{
  "hidden_act": "tanh_gelu",
  "init_std_qkv": 0.0371,
  "weight_decay": 0.17,
  "max_grad_norm": 2.0
}
Each number is 128 + 32 x the weight over the matrix's rms, rounded and kept within 0 to 255. Layers, rows and columns count from 0.

# layer 6 MLP down (transposed), 512x160, rms 0.0707, rows 72-81, columns 0-159
[[105 146 148 130 150 109 152 114  89 151 105 139 153 152 145 171 118 139 116 142 165 162 136  90 164 131 105 144 136 131 138 109 118 131 138 170  76 103 177 116 146 156 132 116 125 141 118 108 156 132  96 121 131 129 105 171 138 140 154 143 111 131 150 109 130 134  96  84 121 120 101  98 143 114 153 122  99 132  62 132 106 106 126 119 105 111 131 174 167 142 171  93 157 128 123 136 141 153 168 122 125 154 114 154 110 126 125 126 162 120 122 131 174 158 156 154  96  79 152 185 105  45 159 112 167 162 115  70 137 163 139 125  93 124  47 144 173 143 118  99  70 130 123 137 101 178 114 121 136 142 125 131 128 117 132  93 124 114 142 130]
 [ 89 135  59 178 218 111 100 119 110 138 121 130  95 159 129  83 158  66  65 160  61 174 143 161 132 190 132 134 159 119 157 126  89 176 124  48 142 119 141 234  90 208 131 116  73 105  83 150 140 131  65 117 121 128 125 147 184  70  90 175 181 159 165 109 142 105 119 171 152 105  97 121 154  55 161 163 169 161 144 146 194 162 147 114 109 142 105 159 120 171  89 215 116 136 134 106 127 102 130  78 148  71 104 133 156 123 133 117 148  76 154 101 135 167 174  64  79 143  78  60 151 137 104 188 118 159  77 103 160 185 185  67 127 138  68 122  77 146 116  96  86 164 148 117 106  88 138 146 128 105 167 101  84  85 169 205 139 155 155  92]
 [139  96 146  57 142  97  78 149 112 111 211  87  97 117 164 120 102 167 138 137 158 116  87 137  87 102 146 145 163 128 137  91 237 166 128  85 130 131 124  85 124 129 131 108 123 152 115 127 153  97  75 127  96  85 165  97 145 133  85  84 145 145 154 105 113 137 152 104 143  97 108 122 131 161  84 126 151 161 159 173  74 123  82 161 160 132 115  60 132 138 160 133 109 119  94 127 155  93  95 129 137 127 143 109 160 108 109 102 114 123 109 106 155 133  87 135 145 145 145 109 125  89 138  93  81 130 193 164  82 111 108 133  93  82 167  48 127 109 121 108 152 109 138 142 128  96 130  78 130 113  99 152 112 133 152  95 143 126 157 139]
 [171 131 180 121  89  91 148 171 170 167 189  65  93 123  76 165 135 154 135 150 127 130 223  88  89  95  50 122 199  84 114 145 125 169 154  89 197 122 138 140 112 168 138  57 155 137 186 244  87 169 180  58 138 130 140 174 106  83 141 147 131 116 122 178 152 179 116 139 139  84 127 107 121 152  92 162 154  88 161 162  69 168 123  93 137  97 129 159 126 125 189 190 130  96 117  95 148 143 160  96 106  67 111 101 134 131 135 136 205 161 103 149  88 106  89 102 100 176 127 108 115  98 170 129  95 149 172  73  64 138 133 133 147 122 171 149 136 156 156 132  81 159 151 147  94 103 148 126 145 137  98 129 108 118  88 174 156 134 119 180]
 [130 202 138 113 156 155 115 128 130 139 159 110 161  74 136  89 112 116 121  69 145 149 188  83 102 133 125 173  64  92 180 149 119 138 151  80 133 102 134 110  96  75 164  99 124  94 115 141 152 138 103  91 130 141  82 120 109 135 209 143 142 132 135  99 138  88 189 108 124 140 177 109 182 132 125 190  97 134 148 184  61 165 181 115 149 145  88 151 132 135 112 145 114 156 128 159 104 119 124 112 179 163 153 173 125 110 147 139 158 112  93 159 119 123 104 158 127 113 157 142 155 110 192 139 184 130 102 110 146  81 164 123 172 101 147 150  74 163 192 154  87 196 119  95 113 150 159 152 180 183 125 178 118 165  76 108  61 139 223 135]
 [100  91 106 146 171 123 136  98  72  91 103 111 161 159 121 157 127 170  39 183  83  62 112 106 102 123 133 130 134 103 107 165  77 117  55  96 112 145 123 116 123  60 138 151 145 187  92 185 167  73 130  84 141 119  59  84  82 148 118 185 158 111 168 112 173 117 137 124 112  88 190 105 179 127  91 116 103 102  84 166 128 122  87 186 133 127 140  30 178 111 110 131 161  83 128  60  79  98  36 107 139 128  93  88 108 152 175 217 105 149 159 148 122  66 167  78 120 112 122 109 112 168  77  89 119 132  66 126 101 139  66  92  99  90 180  93  98 164 103 140 134 102 123 171 126  77 116 169  83 152 185 155 121  91 186 111  98 114  68 127]
 [137  97  85 127 137  89 118 131 138 137 125 151 113 140 130  97 166 167 118 135 144 121 124 116 172 199 122 185 104 113 124 171 104 169 140 160 124 156 117 203 102 143 136 143 135 117 134 191 161 116 177 121 110 138 204 147 107 155 144 147 124 111 153 105  74 159 140 127 129 118 185 126 106  90 118 148 144 151 114 142 141  71 179 130 120 147 131  84 104 127 152  82 132 147 169 124 161 137 120 108 137 100 133 137 125 198 146 101  85 107 155 180  75 152 130 129 145 124 135 121  99 196 142 124 156 100 143 122 142 157 150  88 171 111 103 119 136 154 128 144 117  60 145 122 104 158 104 159  97 144 162 126 130 134 132 126 158 115 113  64]
 [112 118  78 172 200 115  93 137 118 119 115 139 151 118 103 210 117 120 190 155 118 113 126 115 179 120 130 155  86 100 159 117 122  99 126 132 149  84 150 126 106 115 110 168 184  84 100 124 137 146 102 144  66 137 160 150 131 140 121 160  99 112 125  45 128  92 143 128 117 102 150 149 148 132 177 128 176 220 145  96 157  95 104 118 129  78 156  93 140  75 118  83  95 148  72  97 140  79 124 184 108 138 100 160 137 130 155 134 114 189 188 217  64 160  88 122  64 108 219 164 142 138  83  78 140 148 145 116 154 112  96 116 129  94 105  55 160 131  91 129 106 126 138 135 116 104 117 116 160 151 159 159 138 173 122  79 120 164  88 170]
 [101 127 158 170 118 111 106 117  97 136 125 167 178 103 133 150  99 133 176 128 169 162 169  94 120 118  71  87 150 128 156 101 151 163 130 178  76  54  90 105 131 120  91 117  88 117 154 123 118 113 154 210 153 116 131 164 155  57 126  89 148 139 122 138 167 144 137 109 149 173  59 110 143 155 102 102 130 113 150 110  99 124  85 123 147 118 164 110 137 207 137 143 133 194  86 167 170  91 175  85 163 138 102 185 109  92  89 147 132 146 184  29 157 129 122 146 137  68 131 209 156 102  60 161 135 128  94 111 170 106 141 181  85  89 119 161 183 197 217 110  43 200 121  75 126 106 133 128 124 150 126 113 139 110  97 113 156 148 153 111]
 [146 137 160 124 118 140 171 105 109 115 144 172 116 136 130 174 107  97 118 185 153 178  95 113 117 102 136 145 176 140  90 145 133 146 165 130 101 125 170 124 153 135 127 172 109 173 141 151 144 122  92  82  75 143 143 160  87 139  63 203 150 105 105 126 111 118  51 110 149 119  81 137 167 217 127 189 182 127  84 126 176 120 109 171  74 111 104 134 111 145 126 153 102 152 141 135 214  77 113 122  59 160 112 110 137 108 178 160 150 134 148 133 130 150  67 133 100 179 146 132 140 129 193 150 118 139 145 144  91 121 188 168 154 134 167 114 133 148 143 151 130 116 119 188 138  82  39 105 100 132 163 178 173 120 150 104 102 160 102 129]]
# layer 6 MLP up, 512x160, rms 0.0783, rows 73-82, columns 0-159
[[ 86  59 111 149 126 165 135 147 105 115 160  52 104 116 141  78 150 141 115 143 146 109  59 185  87 147 169  82  99 124 182 108 100 175  96  99 176 112 131 109 152 163 103 148 153 108  63 121  95 151 143 122 124  85 176 125 104 136 107 160 112 135  98 140 164 147 158 162 131  65  66 163 146 154 162 123  75  75 137 142 173 100 173 102 156 131  71 127 108 152 132 101 101 118 125 199  76 102 166 141 152 163 132 158 111  72  83 136 114 159 116 161 186 171 129  89 216 143 149 130 192  87  94 174 147 140 190 168 183 113 147 148  95  79 182 143 108 119 156  95 159 185 107 195 125  90 106  97 128 132 146 133 153  45 159 169 155  94 100 160]
 [ 67 139  98 113 149 159 103 187 147 136 125 134 124 156  92 109 116 204 147 152 164 121  99 102 140 167 123  95 118 140 144 104 124 164 127 104  81 104 132 150  98  94 129 115 107 162 139 103 185 150 123  56 159 138 154 137  80 124 103 154 113 145 108 139 128 137 100 147 172 108 129 180 116 107 198 143 118 139 106 154 134 119 161 147  65  79 120 127 108 223 158 141 119 140  90 156 123 128 139  13 144 135 128 167 191  93 115 118 153 133 111 100 107 200 136 119 106 105 110 129 176 103  96 137 100 133 134  85 129 100  91  52 126 143 106 148  98  41 133 118  84 108 144 124 171 114 125  86 122 118 133 158 120  91  89 136 187 201  90 137]
 [153  89  91 119 133 165 149 122 171  59 102 117 187 199  20 152 113 159  93 132 131 190 100 135 110  64 102 185 139 132 122 128 105 117 134  93  62 176 104 160 129 100 140 165  93 155  63 111 127 107  93 119 156 203  99 116 106 128 134 110 150 166 165 191 124  78 172 119  91 149 108 173  93  74 193 139 118  89 114 153 172 111 158 166  22 157 142 178 136 113 125 129 106 140  89 124 147 101 137 110 105 116 149 103  95 122 152 108 172 109 144 130 146 125 155  89 217  75 122 108  96  92 136 118 164  64 188  79 121 121  86 156 130 109  60  95 106 165 163 161  98  95 138 135 139 150 128 103  89 113 128 148 104 113 111  97 167 142 152 118]
 [135 140 130 133 156 147 147  94 139  95 129 168 121 111 108 109 176 141 100  74  74 136 158 109  84 156 170 144 123 110  78 182 101  78  87 149 154  91 134 253 143 163 138 106  95 148 149 110 179 117 113 113  62 108 153  86 122 129 160 111  80 168 119 103 116  93 147 117 160 133 119 127 129 174 120 143 109  76 123 170 140 120 141 135 166  81 194 119 147 135 145 156 162 108  98 154 108 133 127 124 162 106 159  58 135  72 114 113 101 137 118 172 187 127 115 167  89 167 130 106  84 160  97 130 131 152 145  96 112 128 121 170 119 157 171 142 161 133 102 110  80 100  91 181 137 158  82  80 135 134 137 142 153  88 108  58 109 181 110 119]
 [ 62 127 149 191  96 204  64 179 175 110  96 112 124 129 147 176 119 137  90 123  83 109 192 135 182  89 149 155 107  85 106 140  82  96  71  99 116 134 141 145 130  76 138 217 132 190 133 153 168 113 130  56 163 150  94 126  86  69  90 159 107 180 111  96 174 110 132 100 155  59 165 107 121 136  61 148 124 152  74 218  59 164 114 147 140 112 105 136 139 150 224 100 138 124 159 115  81 124 111 127  81  82 137 103 141 179 132 133 140 116 164  72 110 139 132  85 147 114 107  83 128 147 129 121 126 123 149  94 170 142 102 169  76 174 150 128 121 100 121 159  81 167 124 149 167  86 167 137  98 159 180 124 111 102 132 108 144 222  70 131]
 [106 110 159 119 125  97 127 155 109 101 137 133 129 107  98 130 112 104 166  99 117 118 102 127 124  49 145 103 135 118  91 108 120 115 214  52 130  96 145 141  80 125  96 169 144 132 135 112 107 111 148 108 137 105 134 159 132 174 113 145 122 143 121 108 159  73 124 146  93  69  95 148 163 145 159 133 118 171 127 133  96 156 117 123 121  98 169 115 153 141 129 173 137 129  70 135  96  79 123 123 109  99 135 125 147  71  87  99 141 147  94 107 211 144 121 107 144 159  93 139 197  85 153 130 143 160 110 131 166 100 131 103 152 154 138 136 117 141 139 127 156 183 150 117 139 161 158 136 139 156 165 113 138  66 154 148 115 136 149 206]
 [138 128 116 125  62 108 178 121 118  80  49 136  55 171  76 142  85 106 119 160 139 141 110  91  84 165 146 174 155 142  90 143 114  93  93  79 129 158 143 148  92  97 138  86 134 119 110 114 136 127 120 103 161 125 128 172 173  76 153 149 156 131 114 101 128  89 147 136  70 150 146 142 152 168 104 181 154 150 177 153 123 160 105 164 113  77 188 157 136 145 124  95 152  90 102 146  97 102 127  87  26 148 163 157 103  90  91  90 188 135 144 171 153 177 138 109 104 128  75 116 146 107 161 115  98 114 137  93 177 154  92  49 158  74 193  92 142  62 120 173 118 129 130 110 155 142 129 146 172 120 138 156 134  87 190 125 188 195 105 188]
 [158  96 145 164 163 130 172 176 152 103 137  97 145 171  78 131 163 134 126 120 191 140 147 213 156 127 109 135 112  77 132 161 103 135 110  95 151 138  95 123 104 133 134 166 146 101  64 126 169 168 104 125 112  96 157 133  89  83 158 132 116 104 136 130 108  95 144 178 146 123 134 105 147 141 114 132 164 101 169  83  93  97 167 151 123 181 152  50 114  78 102 160 104 127  92 113  64 145 104  82 145  81 122 130 113 149 132 177 124 133 146 255 135 149 106 126 119 173 106 113 100 147 109 106 164  59 146 114 122 153 120  14  84  70 137 140 122  86 177 162 214  96 143 102 146  64 101 141 196 109 153 147 112  81 126 108 141 111  97 144]
 [ 68 156  97 122 173 149 104 151 142 122 155  93 129 174 105  52 158 168 119  66  88 108  82 102 118 128 116  60  96 122 145 131  92  83 121 121 196 134 110 137 137 148 194  97 118  88 135 131 146 133 126 129 151  97 103  92 141 130 140  81 150 147  83 154 162 135 141 173 140 108  90 122 180  89 127 147  50 121  93 121 107 102 171  95 113 162 132 159 135  80 178 143 142 130 130 143 107 100 149 120 158 140 122 148 159 116 125  61 127 108  99 125  99 152 134 123 145 166 109 107 140 157  99 116 110  72 105 135 119 137 144 122 131 147 115 172 168 114 153 127 142 137 124 141 149 174 180 112 144  98 134 124 113 125 158  92 131 179 133 140]
 [150 129  55 178 134 127 125  82 122 140 157  66 159 131 140  78 144 167 109 139 137 155 158 143  97 170 171 105  87  93 137  89 101 158 176 144 160 131 118 147 115  84 198 163 143 108 135  87 174 183 163 112 133  89 144 127  65 131 107 189 110 146 101 104 152 107 169 174  99 112 141 106 120 113  92 130  97  82 108 157 167 158 195 182 144 120 162 147 100 229 201 180  80 140 161 120 105 133 123 132 127 132 167 173 140 147 125 162  86  70 172 155  76 167 146 168 182 149 142  88 151 104 111 180 131 131 158 252 155  25 136 123 122 136 149 158 144 132  97  99 151 140  95 119 162  46  91 157 181 122 178 135 102 121 180 130 127 186 147  92]]